{
  "num_hidden_layers": 10,
  "num_key_value_heads": 2,
  "intermediate_size": 320,
  "hidden_act": "squared_reglu",
  "norm_place": "pre",
  "positions": "rope",
  "attn_scale": 0.125,
  "init": "trunc",
  "init_std_down": 0.0,
  "beta2": 0.99,
  "schedule": "wsd",
  "decay_shape": "sqrt",
  "batch_tokens": 8192,
  "dataset": "wikipedia_en"
}
Each number is 500 + 50 x the weight over its row's rms, rounded and kept within 0 to 999. Layers, rows and columns count from 0. Numbers have three digits each. The size before them is the row's rms in percent of the matrix's.

# layer 2 MLP gate, 320x128, rms 0.0867, rows 77-148, columns 64-127
101:569493498460437551461490534547428537475496428526539428487552576449471483533469444541559482475544456519592437518514392544481489482512489499467610369542491513579565419461480466493489463440470511
098:542554481442423456443445529556543437526523532504418480482505485504496477466412395431500478505510445448470480567481467561606558499579480521520432571504475518442596498467516513402427575548512454
111:566591439541424508529479599428535482538425472464506467535605475567471539485461446543458458470487521469507585419477412508508431605514451502487436530449508519485553468495505577442519465482513466
134:447459566521404567503532508432502404435414552580426457485556525398571549556546533530618501514415489505583555528468483466490523462510475464430477472488502498543377519537485499434556467463495539
110:573459546494505503470497462387452591494502590557477564502495440551427511483514581527505538467544492529533568573449489539501594565579530432410451534474464496523498519474511633508491492500487473
089:469502498540480553494488468459581455534442594436498493465553534590489500482502467552560495602499549489520544478492550471504408519563485573554538490470574558562616558475508453459511536538526551
093:610506458615512441612576527435501466484539504451457446574481447541428471508494518508521465579438438449487417582440585413557449521415523485500492539590498495469447512428526511527446502509487459
098:504446474439543450459468484441378414472491503502469487507467485506423557559500512551472563510443454457500450513518542476450595564516516458520495437625519500505520448472547564464492420418460476
100:487483518519497512600480510452516415446532499511487580494465501544394453509440537460439516534468526491475548481526516556520531575518547508578428539509575479481573587524471495401434535560505470
097:519516534438495459499426531502532568534557454529444427460572502500424579511489604493601549501508415480495453496465421458514580529567500402565456484524525515554472553449494489498536447473503516
107:450459415468499491494568616501505568545551559533479494500514456579514484621491430511528519529518525511584498474561522397568506428456461546503468517493489543592561450446433448507554570511513472
104:484583483496508544516552541442478545550481453515604483495479576580430581579455487514598462427572573493484536544487565424405473491523506457540562466429542553500450505526488458461585446488573561
102:563535472572455531436460530544438591447521431383467546528495489586570609472461535469456449491453508563430419572531424501457509463503554449505512490521515541457448489518527550477532534395451505
089:560516478417499464464479565543602542449512487497474435453501522499560553513479480503512479506509455466385474432502522531511571514454557531463583492490551588506595491464619428411462410512533450
102:531580476536544482469451542471454505558447513562516595432476532543512504439412448485421496461517510511561548556476558596558456545545543500508410571561471540457498561495602554473542453427500541
089:509424542595453541479481527443511422503579557515503417456575531531492532467651418441508579566426462447452541462522421465477478496472545469534577415527513520555519527457420466586452572522528441
098:482515527524407485501512441487578498486521455493504438507488505471429428469442550480527479453527578425505516559475449495538503466479568536499448540506560455445477582461403485505521535530403418
096:454538499435417595441490574455514586435460508429414474472509527461467513603508388547549524565467564463492488452587566515597505450435478597522524501479556590481527458549484515507497524518441475
102:515386518472534442500491469511560597477486480474418498478447569458555610517480522533496544497489423553554564515562575555491473463535463481429490483523524513499501532553480577482445491486577451
105:435476603526488543407427452455514378455458576563427564505475631466518537496454512547470624507549480505470468456638536484518517486510450492516500542476504486512463498547503492427441467475580458
097:518519518572471425426473489540508456526509467492480451532441435451424520509424573511476468484446514484511500610467555509449456585558451442528454569523534461435493566449613577512503564573471497
104:532526533438515455464497608568438559463506483435489506489504524495503582444593519469528428467579489464469513577547579391437556537526492471516548531534447483541549485479476526557586517487408417
099:553553480497509507529485415484451552477483624521537350458500599531489505495460541542482420503489472572592579543473458460497559520503441512471557494415553455512582541556416524582488464492355535
093:556597521418608442536626529477552424510580479398531504446535504563497571510442526520473548533503507488483587408509446498537457570470491529456586470454433504621470579551555459512504478476533535
112:470522502494507484488674457618458457478490473442455407546574531449467493498491489506497529487444521493585534412519495532503430429388547559472542381492454530441543483436523517500481521558574531
097:534562552498499466493465495453519523590571558465517432559517586447418440537548506442531474420546522421526498405562432540470545546490509488516455481563463539529474535443512498384526595497502485
098:521501469521494455539522601497475437524429468504505462584550527500417565508449490580461527488563558422566501465503518398555459501464527491578629529445567495441473456465513535437553473503572422
105:422488398465466476544479563466560506413518515430380531567486563574422509418554477464476531551555511495411536560549466564464555499489504559423523428446509526467449509457382456556529452585528468
095:530616579520483520458477521517480530510532577482498506594497425548526579461530409518463513508489564525521589394518554473473527515502557579517425524546500533515468468505491503505500379479584464
126:618501551490553542547395520465506572465457552559536489540478446488509515489468512477581441511457489507491522591447456417456526565618393449476562541536532534516489545581513501532504429453492453
097:401517469503494515422417451528521560395491357476542494479462558491549541487504492429447513519539468432469477524492527488557505482412636565476469472453548485537458500534529513416494582612542489
100:477494423366582481548469521433536473482537441478554523513479455572482534486504576413395508494429414533587470518556510495512511491513518564567537474494423513550591555500481399480493616463541462
092:564485425515490516550427483531519507569472510528584501445445446547559502464425584579531439479512514502537449519438529458442494515517510390549520510534551468466481620468569581577416535544406546
086:519556464453478548526557537526470523533452450414507473525514542492543497429473499496433545521485579550522446475492449424433449506431507445549570478512479632539573432533483412439475552460461534
103:531482549478491487458421480436487608423532485418491519392535547499591602395465546400548494502485502570512516556521538511540500494489480558415481485493518544454428490446433474498525478574475526
092:454526566581562454517432494510410494487538474464469341514508538508573521533520573578542557543443425514536420529595503427531464427550487457513406453504639462453508517470556455473538376369490508
102:513441560540415516543514571496479473481530538459562458517548528469556526578593526444496571495444427505563485546553433524479568437563556473409516438549473510524589419525486493499442384514514574
117:551534533512549511561504453424529474475453617570459517506408523513488540474539464494532611464535474500463488470565501515493428560497519526522435418525562522434463569490514508526510483473504448
092:443551408552524424478477517428493500420529490416415536575523519490451438500543495524581542553421412513548477509459517463534593435498598504471429552479568578539472550448399483540497453551464519
101:528510546409442464477523537545584520434442600494469471553503535535442582474552430559468556534485446515525452415509544510526409514486483552530436370520567560559533607474524507517488535493457485
088:429513527508448453544400615417623553539550565539596505459521545566523461529544564532543481448482428493447543493482520491444566500536486486497513560457542482447441524536534489479471497462440476
099:569474535469505445395461481404466589511546527559583563507437492530524454450401584487544497464450604483521418557484605575507481417538461412456491487493441415542540470530583563412502516544515511
104:467470587556582452457455533480437597469571479495407494519556523530457596504530537513556444521503553507536480545514530545578507549450507490421505476500519398559544415518437514575517507490533470
089:464471442508480521555507504592477518554442551513489534542545592514528556523471466508443447490497429569496518452578515554454586569526478532440480530428484463526506454593514433395454416439505407
093:458498469463538488489519600474458528586547428516499541499525478605507555582571526418558509527478482581570398480502467538509503526517427515532552493456480408634429532446424626469447435528516479
102:450418590476531489507561495549585481432583516432454546505592402573453458510514541499506552497449503536446484552499378433520429460416507512513382534520469509513515508465550530427510479555527486
105:472443513511418462480483423607541531478443523544494421523510447560463521452515513533582568500487508415556512569482423401557525496433469449495562545543519499537429564445476522530446505504488544
094:486544410441412491412516521555482520485497363471509487536576502480428439531601486449509443549491532447426524488512509549547488516384577523592512535510559490564541538514436487484506515594550464
090:501529470522524412480598496403541476454454548541549556562514505616476515471605492609440544506488533486514432460479523416527534527487469483547444495406524414515544545442552558527508526471527452
103:423510537498512415506483584532468580495562454343544576487504454570476499486596457403491457510506533511485552525506495507599485498455542533506518553467543411543532494449460493515408595545447478
109:563536490489489523416516530463485544459445458468473515432523557586501486428409372632504387528513517530509539571534588565521509498441561511469470511424458590593552513441457461532492589514533515
104:549449563481422382451485498452484485542520550524529524495506540440461516393386572517413438596426468531473570507366390544541453541536529433551515487537454471513561529488540600497470530566537534
100:428517462485532471455450492433593548510534511483457562430508430593499477397503486479436463504484407535522505521427471514476483574481554519509517517505468533500492532533479547472582494589523498
096:517374507561548475470432517421497512413503477532401490540513564494423430548499575522456487597417469543457550501441442430375465558523521438463514607464544456522452546499470465488487524589486436
105:508397465532493523476503612480549494432516525476548490558523457584371564453550550497511551473546509401540499496390548563515481596547512500531465532470482447574550595490450461500440514543581461
087:463522497569527512462439495428479633511514460563518507521520582506549461449570478423510530451440555436448557389481529434482553543453445506527571453376477425541522506403503549476432535515500395
105:533579440522517527555516470466492546569534438502454474456513565594460543448465522432491543518461517437502542451490454460532533548522437424447470453537494518544568525510474471495467536524477507
095:466488436522546508496550493583469484502507477427412469482557499529525546529554463550461499589513536572506531458560422522597489570462551568466438445526533545553520394476473481522370482488473557
107:404473506458407447494499469619531498508476400525455461435525510483529420519486481464448436476537508560480458482534445498428486432441520506506503481447448492574483566430518479454450506495490621
108:503483510532556506473490452514451490474598522587519594456446531521596512402442601448540477426539510461535353549439574492489445445552536426416419487404494498533502542501535482574539511521467572
097:512493488395542519508509553458515535482596585471435472500547594503498558562434461557542523511455506452528496517487511428482525468456555440445537509450410429557467565560452521477539540477529475
097:546426602488512416410459543492478512555540552548470431449554555523529544431428600507448555554523418524471465560470485487493484541552447462503499466463524495485468528456504504461454511545571494
099:479499489586472524435475494500480528465512525469512551482641503558522507484518409522548473552420403493483527478536519493551511429565421502532514602436518547526552523582425445448430467496439508
111:433391543476506460589576444593514569458472426444461453573552504551529564576431554463471585570550502460463475450521550562517473469392538554470550472560410516469469488427507489472460420591460490
096:585467460543538385483428432432480566453555488572503422508393535425517450454427542528525420486517503589475500581401516471505468474518550409490490532534449481517483497517615547533436515564496506
101:443478502466466556555427495491467499523548422535486548460513529538429513523525500441498527538537466551466564537497501494515505511506451438548480492491525453581546479563468471384566526541457440
102:420482445601529547472447504451538486495495517553448434407542548556496479508470488551483463538559476541454564491485477437502462628507548489497529477538544506468367459571454535450555522560532451
107:487534500595514487406473488454492445449445488397555404507569483548454559490501499499472485451537429529509550476464474596491502482586523554589437555530559481505447489437586548572422440450493543
144:623485468512571472561478596409445554583501480543506454496497528544490506581442413459522488548531524482523497552541493498483514555584458490535529451500529480494509570544446532476514462442423490
088:510506496432566484521474419516391541518566424524508447445556606546546480612509498449443514574440469533482455493543504422504514501480488529592585518463542455528596596461521487494503484522460452
097:509441439490471438473492467520492547542485520481545399458528607521539490510494459600418514626473425539442403561532383539530554475529461500506467473469452570513429545468528507418442545582482413
103:561491553462464575469480507462548452537541463453486481555490457585531498502590483468501446557482493582580595453477463526538529399442494414510570438498407477538445394409399478593507486542552444
# layer 2 MLP up, 320x128, rms 0.0884, rows 77-147, columns 64-127
100:526529378495559589524484541423443575594457522533519531522506520563471442630479468497474486563465502567495467502578486469486450575496436521562505473580539444511512457616491498408452437460450548
103:492487479428545388533493457450464534542507473504445466431536510456421436555507485522507479423549495565525513470540507535470479476528525532424457426526536505477525559525443629533430483534491552
108:560528539612560552463501431553495477549524446556538457441560433540500499476481443535345497518514527420496462514494482536451488484505492533494455508553444524527486541550448436601549455511520674
125:479434464495428580507535493491516448542495474566498429521592517418506439604519458488579478483383504546504518549487500429465523483495486526558551406503499498471449480561457488356584440454508587
108:526387488541425469485551484418563386394509473459563445476389502489504492495500474479512594481449513524517433470429488528538430526536482504517486478445546502512407529583556459580474467618476479
090:427538431556468581482535425449588506551394480526545441462555527543498463467548499508563478581538531451460527456516561470486445502525483522554560395513457495524598602482513453528560518570542545
097:519538414423511488455507555552580479484426415462536571430542478471440583466491482484384509526543570665535553450459534557471483478552494496464440512447553611513501478512517503535543494469507549
095:491521481497405422512516512505505517585645554434464532614632523444524425477589484487490511486529506432473563550499555524507457487483555529551437412530607538602540504410454470531446439487493436
098:489444482421396593564480429581519499474571433491466481446479466504409475489512565475496449519408498547532458496512541528530562408536586613572560539527518443573609529455426460492442504593509482
102:455553509513435453529523525459504481472511394410558581437487471588515470566546454533392518467554462452484481559461555508448553541488513460524494440502407475475604499468480456503400578490431485
102:539546446472614400487522446518522495500470499499543495384525574524508465439454531522487517475519549526545489518472451552410506489558508482423568491488622552437480509589457491379472567434534473
098:504556574535418438522544474494494510499531515542443480539490568429431589574432501452593581436627460492423488533508519455414456497516463472406547400447515491556449484502532538458473493435508549
103:523598471511504555550516514478519457551487483576436488544482479467545494372445491531413533461602453545543556478478584527530519505533445563488499519430399502572509522478509520513576456535561535
085:544545488423522447449462565521633571487527494502455455416517536481567545528487528503522484496509444462410472423494523557486542562456567528466561486470524585502573451486585407410449415519535412
099:543441533468478533421536523552500440532537461483488470550568469478490508462471453524531496473545403496512463466542415465540527509605511556489512423561461460606450399449499549465477505497549434
094:439499566421520468474527512606498517486466440476502507536488423448577398498397503545499415421530513591512455557491540521574534498473413528535425590499413527439473456487542497429565456499479565
099:478450424586511486529534516447540546516505438448455581331574501464462493528493419496499466523537492441442491555569525506467504530542521564475446531507450438491534470455504516470571510473571526
090:550451509556585396542570479585436425560534442584486536519504468548530459459464616455398440423533455539576500537466438496419455500536473462510530506491428457477458531472536468449574527433549579
098:483513459520422563567509493513461483517472631620523530546494409443479434475501492548508442497530480471493578510463451452511540542542482504570434443531425499529466480497579466562566524448490433
105:528423508537412535427523487545436456469533537478468485491448504410418444503511437520451501517477529530391428518506460545368483532464524523522543480479511507473537528514520617478479515595540543
101:435515579516459505386545514514481533435520441469517439604517485499429510514581510523515466540379494536524601470601500462475448531405504518539529529519552453553504468549510604490470554585536479
104:577437512489534514484548595541499502456516409408589458539534559487427538490539484515553440526477482495473539566522551412501552484491448530567550579463479466520588484489508527509535547454395442
100:536542495500515554510544439490497483483425585494481408489466602462572543433526514561457494539454427553587567436476478441520568518405490524486583442460491514547561495557394510569510432500454601
090:427391491535377526547360538520450558454427493542465459507471504485491469510565414487524435473460512506517471541500544480515530442558575528601431557524575538417554378433443508432486539538462433
114:516549465466552441463647456590494502473472471497468414558554537499495515492497521476470501489416480526573513467502478568490409494452550531483573390513457534372552512445506583472456511539581512
096:484418504578533550515568492541523505436475459576427490467410484568497559509427482520472480517509446520534494565499502521566502471583502446469568518490501540445576532571426510590452441466471490
096:500524562541465447536495594437465438489433503524502462574571492431436563517466487578464482499584504438531506462533488402539492506489534552591534518507585462429432440461555525415499518516547424
104:497462430520436495360506502563562510413450515492409518628547516394463590500513438437466522485437550485521536452575523462563502460579452497464589521451383528531583558512513438506464478489499567
093:496499435431554509485527509434575527459427429554496561565513528442516441478494516462474471495557490475435524572487433517414447549530393460414623491496474498455447526506578447481534492488430555
113:548474466502507575495489474530513535539432534583471480506501505540522470536507421560566466479411504543496604544534501469409444450534452495436514449548523567421518470595502498516585472425456442
096:618488510498503471562600543547492496616529549496447470482542442472420451539477508552485417449477542534558493488479473492450422534566440376521559494568437537463493517494446543592497486411454505
097:443547423440535438514483487482536502427551491498535473555469458581484509554568488463441558534447408616572440566560492501477534447481516620530531528500420462488595474453442460460528525573599486
098:536518512486448512451484433528497539553465526644529463479446564381471445475441466497454518446455516480485490596472445468487551482559478486433405552520452527466383448525549534451522485467535535
088:505524426453488517550460520477468560499450437430540481484577590505574482462465513509490506544462563575520498494459460413424462603476476468532546457483493603568533405569484396422491529461497503
098:544532471503526523541588516512510478590575530667537517528432532460457455598461467512501480549516501432510491499460513463463505481570514421505507509459538474593552524444515600544543567488462503
093:452564608505563455540554479445479521516562482449428423522496590507556572466540497478530566527453442517463386505562488459571503534530482529475478494499582534538445421529534396488547444446475596
102:468463498459483544450578499596542496439530541453402399524581408477500542397495495500539473540432478553479485536454557554561457423437516493589453526501513538492528563479562546450471509558518502
108:583576541458460541462490455476462582514446559476524514442440539413497459558477487531507498510508505424393530487532584471466626507440592582465470501460537558486500525492480547506462555535505458
092:539506574474531521521600514514546536599457517579506441408428515555563619549446566438379433427601529436459495492515468543468469586519377407542614433522484502481537441597514475441500569442505538
098:512477541577568484537445440532444492575607437418494466492425483409526529571457588461510492461508500448451522498486529554393611490511497459474536639487487524479436387428525479447422459579533503
093:583459422423447511558591414534522489411468392403490468486447504523572418464491463437468503576521544483524514480458502469568470471508477452501531368475522529546573528461546603525537534569568490
101:536485528512378483514583444545554483395548563451421480474519529428513453571520422483538556447544461503505560514569547494530441547545560564486601363455509481561466502507515546522496549473569473
103:423598488539580461487540511480512517478459521493457505539548417496465565469503438519524493663557573547538510546537510493468425491523498588445537493503520434545514394601392422540457461508460508
087:456454470522429568584430472512581549507450488491552517555545570529524602530437464488521497464486446566522507500549481587429584502535446526508561567444523519528494478646508491450403406508482499
093:516522544564462550521569403532506457470442517530524475535438531405443419407429481547444500457540512435483632499486497472496503466490534501490455510491500626461543494505562371508518600423454502
099:563529399575586443490524529411542530464543449556528545543410576451492457512462470607530559490435463491485459481445492448538509497595466475568534392465617459473498520555554459517410510501490516
106:492596544465516493513472553457486458498565468497503575506522488548534464449418532385402520518493509524526506472481498469557551474525480522521557520412584592467533440569519484392504421417450477
091:520477582549580502570526488449498462509496624502495529463433508527574581489385489526478563460477454514592482503477486472462505464579403472405470447488443517453426442473576550498476484423465552
096:330410498455437468550567444495502465486475468506566535471523560470490513471571499575425495547486490511482488414531526513496468570555514577503439403410606409470491553471561569465455497538508436
101:423513508477511415497488570520481568484547447370567589487491464510509492484602472400463444518491510527508556565494523496563447504499556486531516568445552410526508521484467502525452599560446484
112:543490534479505504473538533468454541519549481524471470551507550495479508473552617383480531530447419552526510515513512499468457463471505511638515462530476359475466540478545497495539490473489518
108:491440479524589517527521481510534483489468498457478412505462550499494524579534462463427485423476594435499580477505444540465518546466440503439576427533384528501493518511438515506423503481556474
101:432528449390510507539512534507558480477511483529484514536491501508446456463477557501450467541495610568569514454501507456486420474430513518507418551501486484494470538457421647540513503547486514
101:475535501431519511562475504528495485528501489431515439550525524462501593590542523470518566496484508337468386518498537454495572527495581488450513515484490574603546524471399393529398509527488473
103:525437548566447535455503482387443458464485468384579549489614501477418555455520546481579591536496479439506480502506493545403479534507491542529560420404490449475487575574465448529441496580530419
086:481482483546550491447456456456504593493504465533536479521509604487524481447535474392528489474455534468448522383478490412462606515473477458508550448381473432560527526433529516498440563548494422
103:475491559432461446502463422473519484452436556546440569408453499468547452483500550384485429593527423522489551468451440549541528546430540516464466538369463538455491535490503437542528514530520526
092:510516497515522484520492521600532470471522455413471439474592497474511505573530501537498497542478534548523513476561420520633439582443581565452428449550524562531515425484458484504443513482431557
106:527550529543578578546554522420448502493526495458526510591488526490466590515516519510524555469453469433497544506472548503623522551498522497465509480520515537389494455603506520566593523509554389
104:477548459482566482430572587453414574486514471407486420503501506523536488501506449444475394509450519396472442435540561432506460476445514489597559563467532407542649493496529544547527506557502505
096:459511512502522522544442473577535489589461415523596554526498484503542478492465612468464443402459537524515429557500425475572467438517422508505458484556508590395400472548538461480429512441464528
102:488512610498501433450537473530516421550549545503551466521523545512509530453527501519509496495430466504518438483535610484572474491384478495522529438347445550600554504489533532472470534500537570
101:591470474532506485522478486419525570428549489475505528412580490575520496517453466508535487539450443533442474566541468514420458426522416530528540594439460547536555506457522494411417502425473562
106:516487434545474452562482480435457561475439526537484423415557593534531435564558481495397494547539500522460587510511443436538422561520486468584576440459550485475467601520477431509569481458511433
101:549443470557409497659513518622414441536511548516548483536619426527481456576535507546585486393506495408527476516472485543488464485595436501476546415497513492454465533465506511544498539456512438
102:560507514518490499472544491481546539449508574510449498491554534460535512523482512533531502479434624495587493534580473420542553517582502512512538532503594524415421508556470540527457448541564584
101:528538547401471547478497510509584464528469549529496588520434530528531536552520476436519509481481509516470474487423600608448503533478452491597481515483494526463521527461495463562407421511463515
104:519475361495483491472618527508445546569453491541513482458485525457521530510447430522577380546516532540515458523536455544448411475561445434499552490493526465546613538526513503442502567506431465
122:414486469531497480468462442498503455448519489548518514553540433508495495398544604537447515489509420535581473508454489570577471473450569478533475533508500471544483491446482491547421550547562502
086:508537475525465466509519600507562482505441467467493569521465430511431591482420544478590401425603586493549539528450487535463549478595507443409445467527458544511435430552502541496516551472494558
098:453516547508623524564475482516523531525538484512474513499508501533444568533488565462513417475664451443519505513483506494469526524479417452410450459504536531519524452554473506520452502430473503
# layer 2 MLP down (transposed), 320x128, rms 0.089, rows 77-147, columns 64-127
098:528491465493466484590529448511594480532554499546520472503480417422534511505393507637514493405542496473512433609454456617473444513530467560449474512478492423486546455510498439491519480441486489
100:478473424540529538525470502468483510622367509453467490518523412410535537416507494521423484525494487541547525507519525476480517474457517447488456578576568541522479425515523425544446436529494551
107:570532475518539542467566511476549498435562426522522507519505435494470486443411482402496480602545499368600468495487491542462489406442514592566523521580473506609507431598460386594520482604565549
111:534494443503588499573461573465467554479497518646488524571442487580519594419514437461546468557470499440456477546440480453497479507562517542463487490426577468539585465534484443548458512401561454
105:505553414453471451435531523522531482495416464320561500482530480486511511512532427488509481442474481477390422564516471540552555547503453471643507550618566568526497497474486477440496479490550506
093:530473553531411531454510520473550502477492484598586391506340493494537468427458517528522493526493445500393414562427478396467551551471421504457504540407490517577455493567512604562543532498466588
100:506459453534585451498504540538471513536498460542438510624429511444468513480509449499515484483457478525463471533518524511509508576526415536584567531431511539528539499482442424503531568595453546
101:517507516524464449535554501517521537549515484446541509556598583506526466448511541481498441493514600447485590504440478431484461552568453519459568406490514497525466565550448484456408512460548495
099:456403426601486562541530490457536516482506486571448471567478533477517513550470465403526452535409570427497591605439470556469546551549527605538487543554454514511471497487550490558528518598534448
102:415471606427475521532439538498497401544422503401500554579472439534481445556535415448504512473484511502558537502471464451433498521556486485521436539560485457490503464575441491510479492447523523
101:421516533449506509531555375538533534459475459527543432544471520479499508402385575531469547502474529505564493490532474505496502467498487462630448524461524412467509412471474516499507443496510510
103:541488462512426472500524508607484534552582453446567453634479555539483515465509523525491534534528497548353503505503465521565420458513566533416450544441450486390440514534578536541480594525422512
102:381493462512440520412454454566494540442506565449508427563491518558565483528419559485410548554495550494440536500505540485509520522501559452518551513506430468514402497508385475429521558566517474
090:508447495376448489540435464501579505489495549564465487441537569391544544388474454499519514518530466522461416550558459524569485510539579540434569523450461460491488518444586455386504462474474584
102:487479477556547522556455467530512415520584469232484465490531489463551565490468480482556515500453532465398506490519481557446501478562520531485419496489538542468499527508529527573435505430459529
100:497566411473517508525534511530485463532470469253496474545516522647472527525453589495516414514491487536503550517618515505552504500542536501530420526428458512449523548494492508492514498436535511
100:501520516492461602526486464578529461578494491476486427609489463437542504441514461591441493542470511597545443596490537502436439474510502537504470534482416543516442455545531456511498527535476505
093:513495446589632435469589530586483449578544457559530430575447549400502517440519502504441541453448561555520498422476433511485496551376515507559543480504412389559468559492498553483503466517603492
102:550483517467485493474490523542458451566482591430491568383486438586529435456491475524422492483521543378394458424539475481515575552408495511488545518533562546551408504544448532494453533518521545
102:504465476480506507488471489466551499534401505460608469536524458508491465441524447393525445453559541474594434587428419603482477442448594596471353517506502477527573442486568593469504528526447507
100:567440469446544523556548465470539444496501564659529530436525489501657475529494456453510543451569530443437430414483474462497527481502531482528417477495452540504484528455487455483540460389453516
100:474480497545494532477530505574512452472404480586534512507424457402466553460497581480523494438546537455682529461476493516433523517447560537510464529460498535485418511474571455523567575395560487
106:565553475528466514562543424456490425513530544572463483488511542431498536438453459570455521525557449557567483529382517486483536476465538447487485479434468395504491474502462537516480504513354561
099:421477457489424484590446595471518478414546586453524478513544553495452438563477493519530382578468492513546460532540493523509470500510542565533561440560538527403584425351485496544534508550510468
105:487465517469630483532529426612545506495464534514495496532509463512486527507503451470442493447549567479585494505459568527559489484365513520510401567527401412446509488468510464511486525392490487
098:431631551549581455445530520534438515547507442473580463549463545502487512550467416458496632520476508460468431523541470512542538530487440483545507507427500545498475617528488448425521514533444525
098:469480462465479551545411447604476325420534514562460507501529470493408444475508499460534495447476571483478560526458564458502557567573534497560526520514487513468489530481503431548526445459503513
103:637444502576428401441496551525433542439491522454549504498518563454424503431462452469497504419438443486555456558577526494468493537568481444463509515489405471443520584516576451474525510483403505
095:486555449522456487458540339526465501516432422412516565508540470452542505471487492500460538521515478426323455490549482535513510424420434499549552506498482472555580528469477549447479617446435455
111:524457515481484408511451619457481532544516462555512557560455535612446576474529536452526473577549485424561430568584459474526513522560493553514483550479562471509528470491538523547459551515539463
100:467510562422559533519483483545483474457531560456526508446512529542497461431435449577406527501465519503528531419545588525603591471387476484480448600558410459490520455451556471468530529475582507
098:546506446471535519621551527504468574412424616595533436513523444487539509588541558410478512447431489426505527602534489519529502463600477562540354511497486482490488467502501440487472518537539461
095:460534450497559492472485516489477520514541520401448537485589467521472527565517510433504461501583560558614582381546465515563455428522554527571567496530481479556625490464391464514500461493551433
095:578561499428389485436499467517542492473519430570544491539455555464486543455387541546491533466564564543430409535470515442487354551514517475464514625520572510495544463473594442485595572514549532
102:482549422538540515462619493530481487501483488453460511636459388512500432588564543525422470496547524459433463507529512448439457398513463506498501581454527558555513416498439441516543565527507528
098:469452488485437512610382490552449496446534448419462482511481507536486501550486484551499579472490356516587553592491533558490515535504494504510547466528538443509557523522521482472599423452470504
100:509488497412560529425555463598536496468448557432431542520573460533471545342525509537593441509440553525462520437488577543466447428461448519554500509533551490461451501468494546472548582497497448
106:554502481471448466416485532460526548502536442471492552432523532529479552518491482437495411528523574453490392516526426422531572523528518556484569540457559477535484451560482517527466562549417517
102:501524535526471467540427508476484487505550556350438462415486558504569520458437458494375522489581512548497548423527499615486480483428436496495517571524529589541512476511480461507491514504426648
097:445435455526527546446434476486527493516514536331454495454507549464405506578558526490516470539559487550564559465563497483555504462524565551485559480414483497466575448494461415440410547532527523
100:489482458459468589512473558512447392584466540463507453557497438459529487626498534486408499522452535401556457609549376489525576533517396472528438534579594468601460488495487497486443453527460587
101:516535427445466497528443508511437488584404501402491483481468441419506537546541536466452449517529438549435527535545520433531473488501509517512389632594562560499465539506455459489469430483455586
100:521547536546454411596474413598491461454484522570465491486534440545493528562390539537456507502498519557576480506390636589473440495499531504401468475475449449481472509482468508580471461558468514
099:412494426493459543526493447514460496414532561488548515536542518476486517517328448509459514481600449552553469476470604570448600487539517495483492492367540461530423548506450467420546537526526563
093:421464532440466433458469531474508489524568548297539547528521513440458474513469528482447465570467506492525494434609439516487469454367607549503475524528539443468500553418475539452533553513494522
100:393487429526522403463399465534509560499593501510544442500450573493521473471521444430429593469527565473522406454454550468460496527544521465520553491464526501498498536482473496593494512513551569
103:482471486471379474463535488558521510465496511461527493541507478644480455587522518460493557507537469365551439563482431444586479515491491434459553529499461517557469544402477466519486556514541433
092:447500545481409494556509464485523495510508444328472542498586458585416455506547493536422460590517495524491401437497499634564501464447568516586486508534511448505450479478476494524511578513646547
098:436542514500436398474470510516516502574506504544587506463462476516498510567593585547486434485418497487522496452437618590474562601504426457512506487517598395507465562562542595516423480482429490
100:546491472498517444555446500480564490479434536630497529387479560451455588468496510507551540539482480526470560536569483455404549507650509512532551481470513570491468479620576437588486497518501429
104:509520505467445429453463369527452438499592505423450555497536531393431480489533489562518528541517453511546507495565466520515509447544513584530625405530427465554564523431467505568485497519536411
104:561515572561510472562427499470470507537537453525512500458505444456421503432460397499524549559430516597527550410459558594591511489452530454498379573473381479457533496555589548469498532535477493
098:538548482507552605527454582462513455513414513657486551445426501450460502500471464509527459494453518491594553497590498459470543516415485457511519517486564545548436445605512484573437512531526496
100:439398518531503464464518500453463551437531543430466550517553431445492470497582490527536463488448475545558560484357482418429434502487499555478583562457437492448537512581485527463543432572454395
100:491386578437554445420431458552478483463514474612555553452506392408504473451542552461537567516521531516363547516539466503548579470513508447542487555483455544471508521537487567500517390545504507
096:426440514521444469455449544514537503526500529659456416413427481378464532560539454532507586505444525477499412440427526491529577529523383509501513451500493453537512451490544531488517542519506470
102:476456527469416520532557493466493499456466584540506498415521551457473497548560411472551556529515470549556560488483437461559474587464403513440451449562370499500461491539466520533539552557539504
093:606465500464441497539493401488496454543561551559513478475550440549486538518473527488521503414580518512529438499436568504471480525514527507421405414499560431380498505522510497552593458513406508
100:461482516455474406464537502573460567428490484429576537456539446532513449584462515518426484497462467458536458556495566517503582464495539511565565471391515552501461535511431410379528464581516542
104:561530472547537538477624472527588542484454476547528476479484549555492522505524433504563478487486501542683437508376544565474522510447497448474525498539440516462431490424570459581494427424480505
099:483449550615518574473475458433561509452479538436505531560442640521590532475530559544436458434473454581545439455519493507429501476485522513479451513450533550473564606469539504508483430542529514
097:607469578558537465495411551463480451411481555490584498485514472435495455503526456545563517366459531480541530475450513535507532527531454471476571405433563420522494465538545461502572508459409527
098:485407428463550456586451505486574634411497439600495547507628516527527442491498470549547517461524486523518559600505517488441437457490510468442448549497499508565583512488521540426518500473535457
105:456526495528515469526462553487464567473548450694600430497501534497523532537510548424434549507404470496502464450437529424437555563506454481508493561477525471495433614583511582533518428507445545
102:462481524553505485375461520432519463534486433318482481388433542485489510492435627516471528502574515527462532482513538510532510529506581532469508591577511514552493483488439409552461435519499563
100:534565532541495472536517500468523542383508483401467512507508496465469469564532447505494410475509552436499529489416447567530585430464589462441629504472567522532489609474447538532485532493536605
101:493556478564570550452471568334497586518456490452487539452538447512456485511514417483489434412557494529460480498501494492494491511488496534461589449489566545548487441455503492561490542589493440
103:432520437581548500426498466520519506522476633626522575485446489518433489434556452499479432488503608440433442507530511533459394464416537526452483517503527580565411470491502472479462539522360540
117:425472545475461560439524454594494492467452582430501471456529456395572379499507552614454554429481479538447527487475559507491487470460489477446524450553423509440457504459517503442562468525473488
098:516522495446503501423492516539501482456508518434519484463567491680450469511487573570513429485551588551576516435547483516496557455456486466495482521528569486545451476584493512487441506555503477
098:466440539514551501546449487475460571528537518424523481430505444547489487523504562474462465471554487496592545416572470489549542482495528475572497432562478486507536530396530443445447549495414512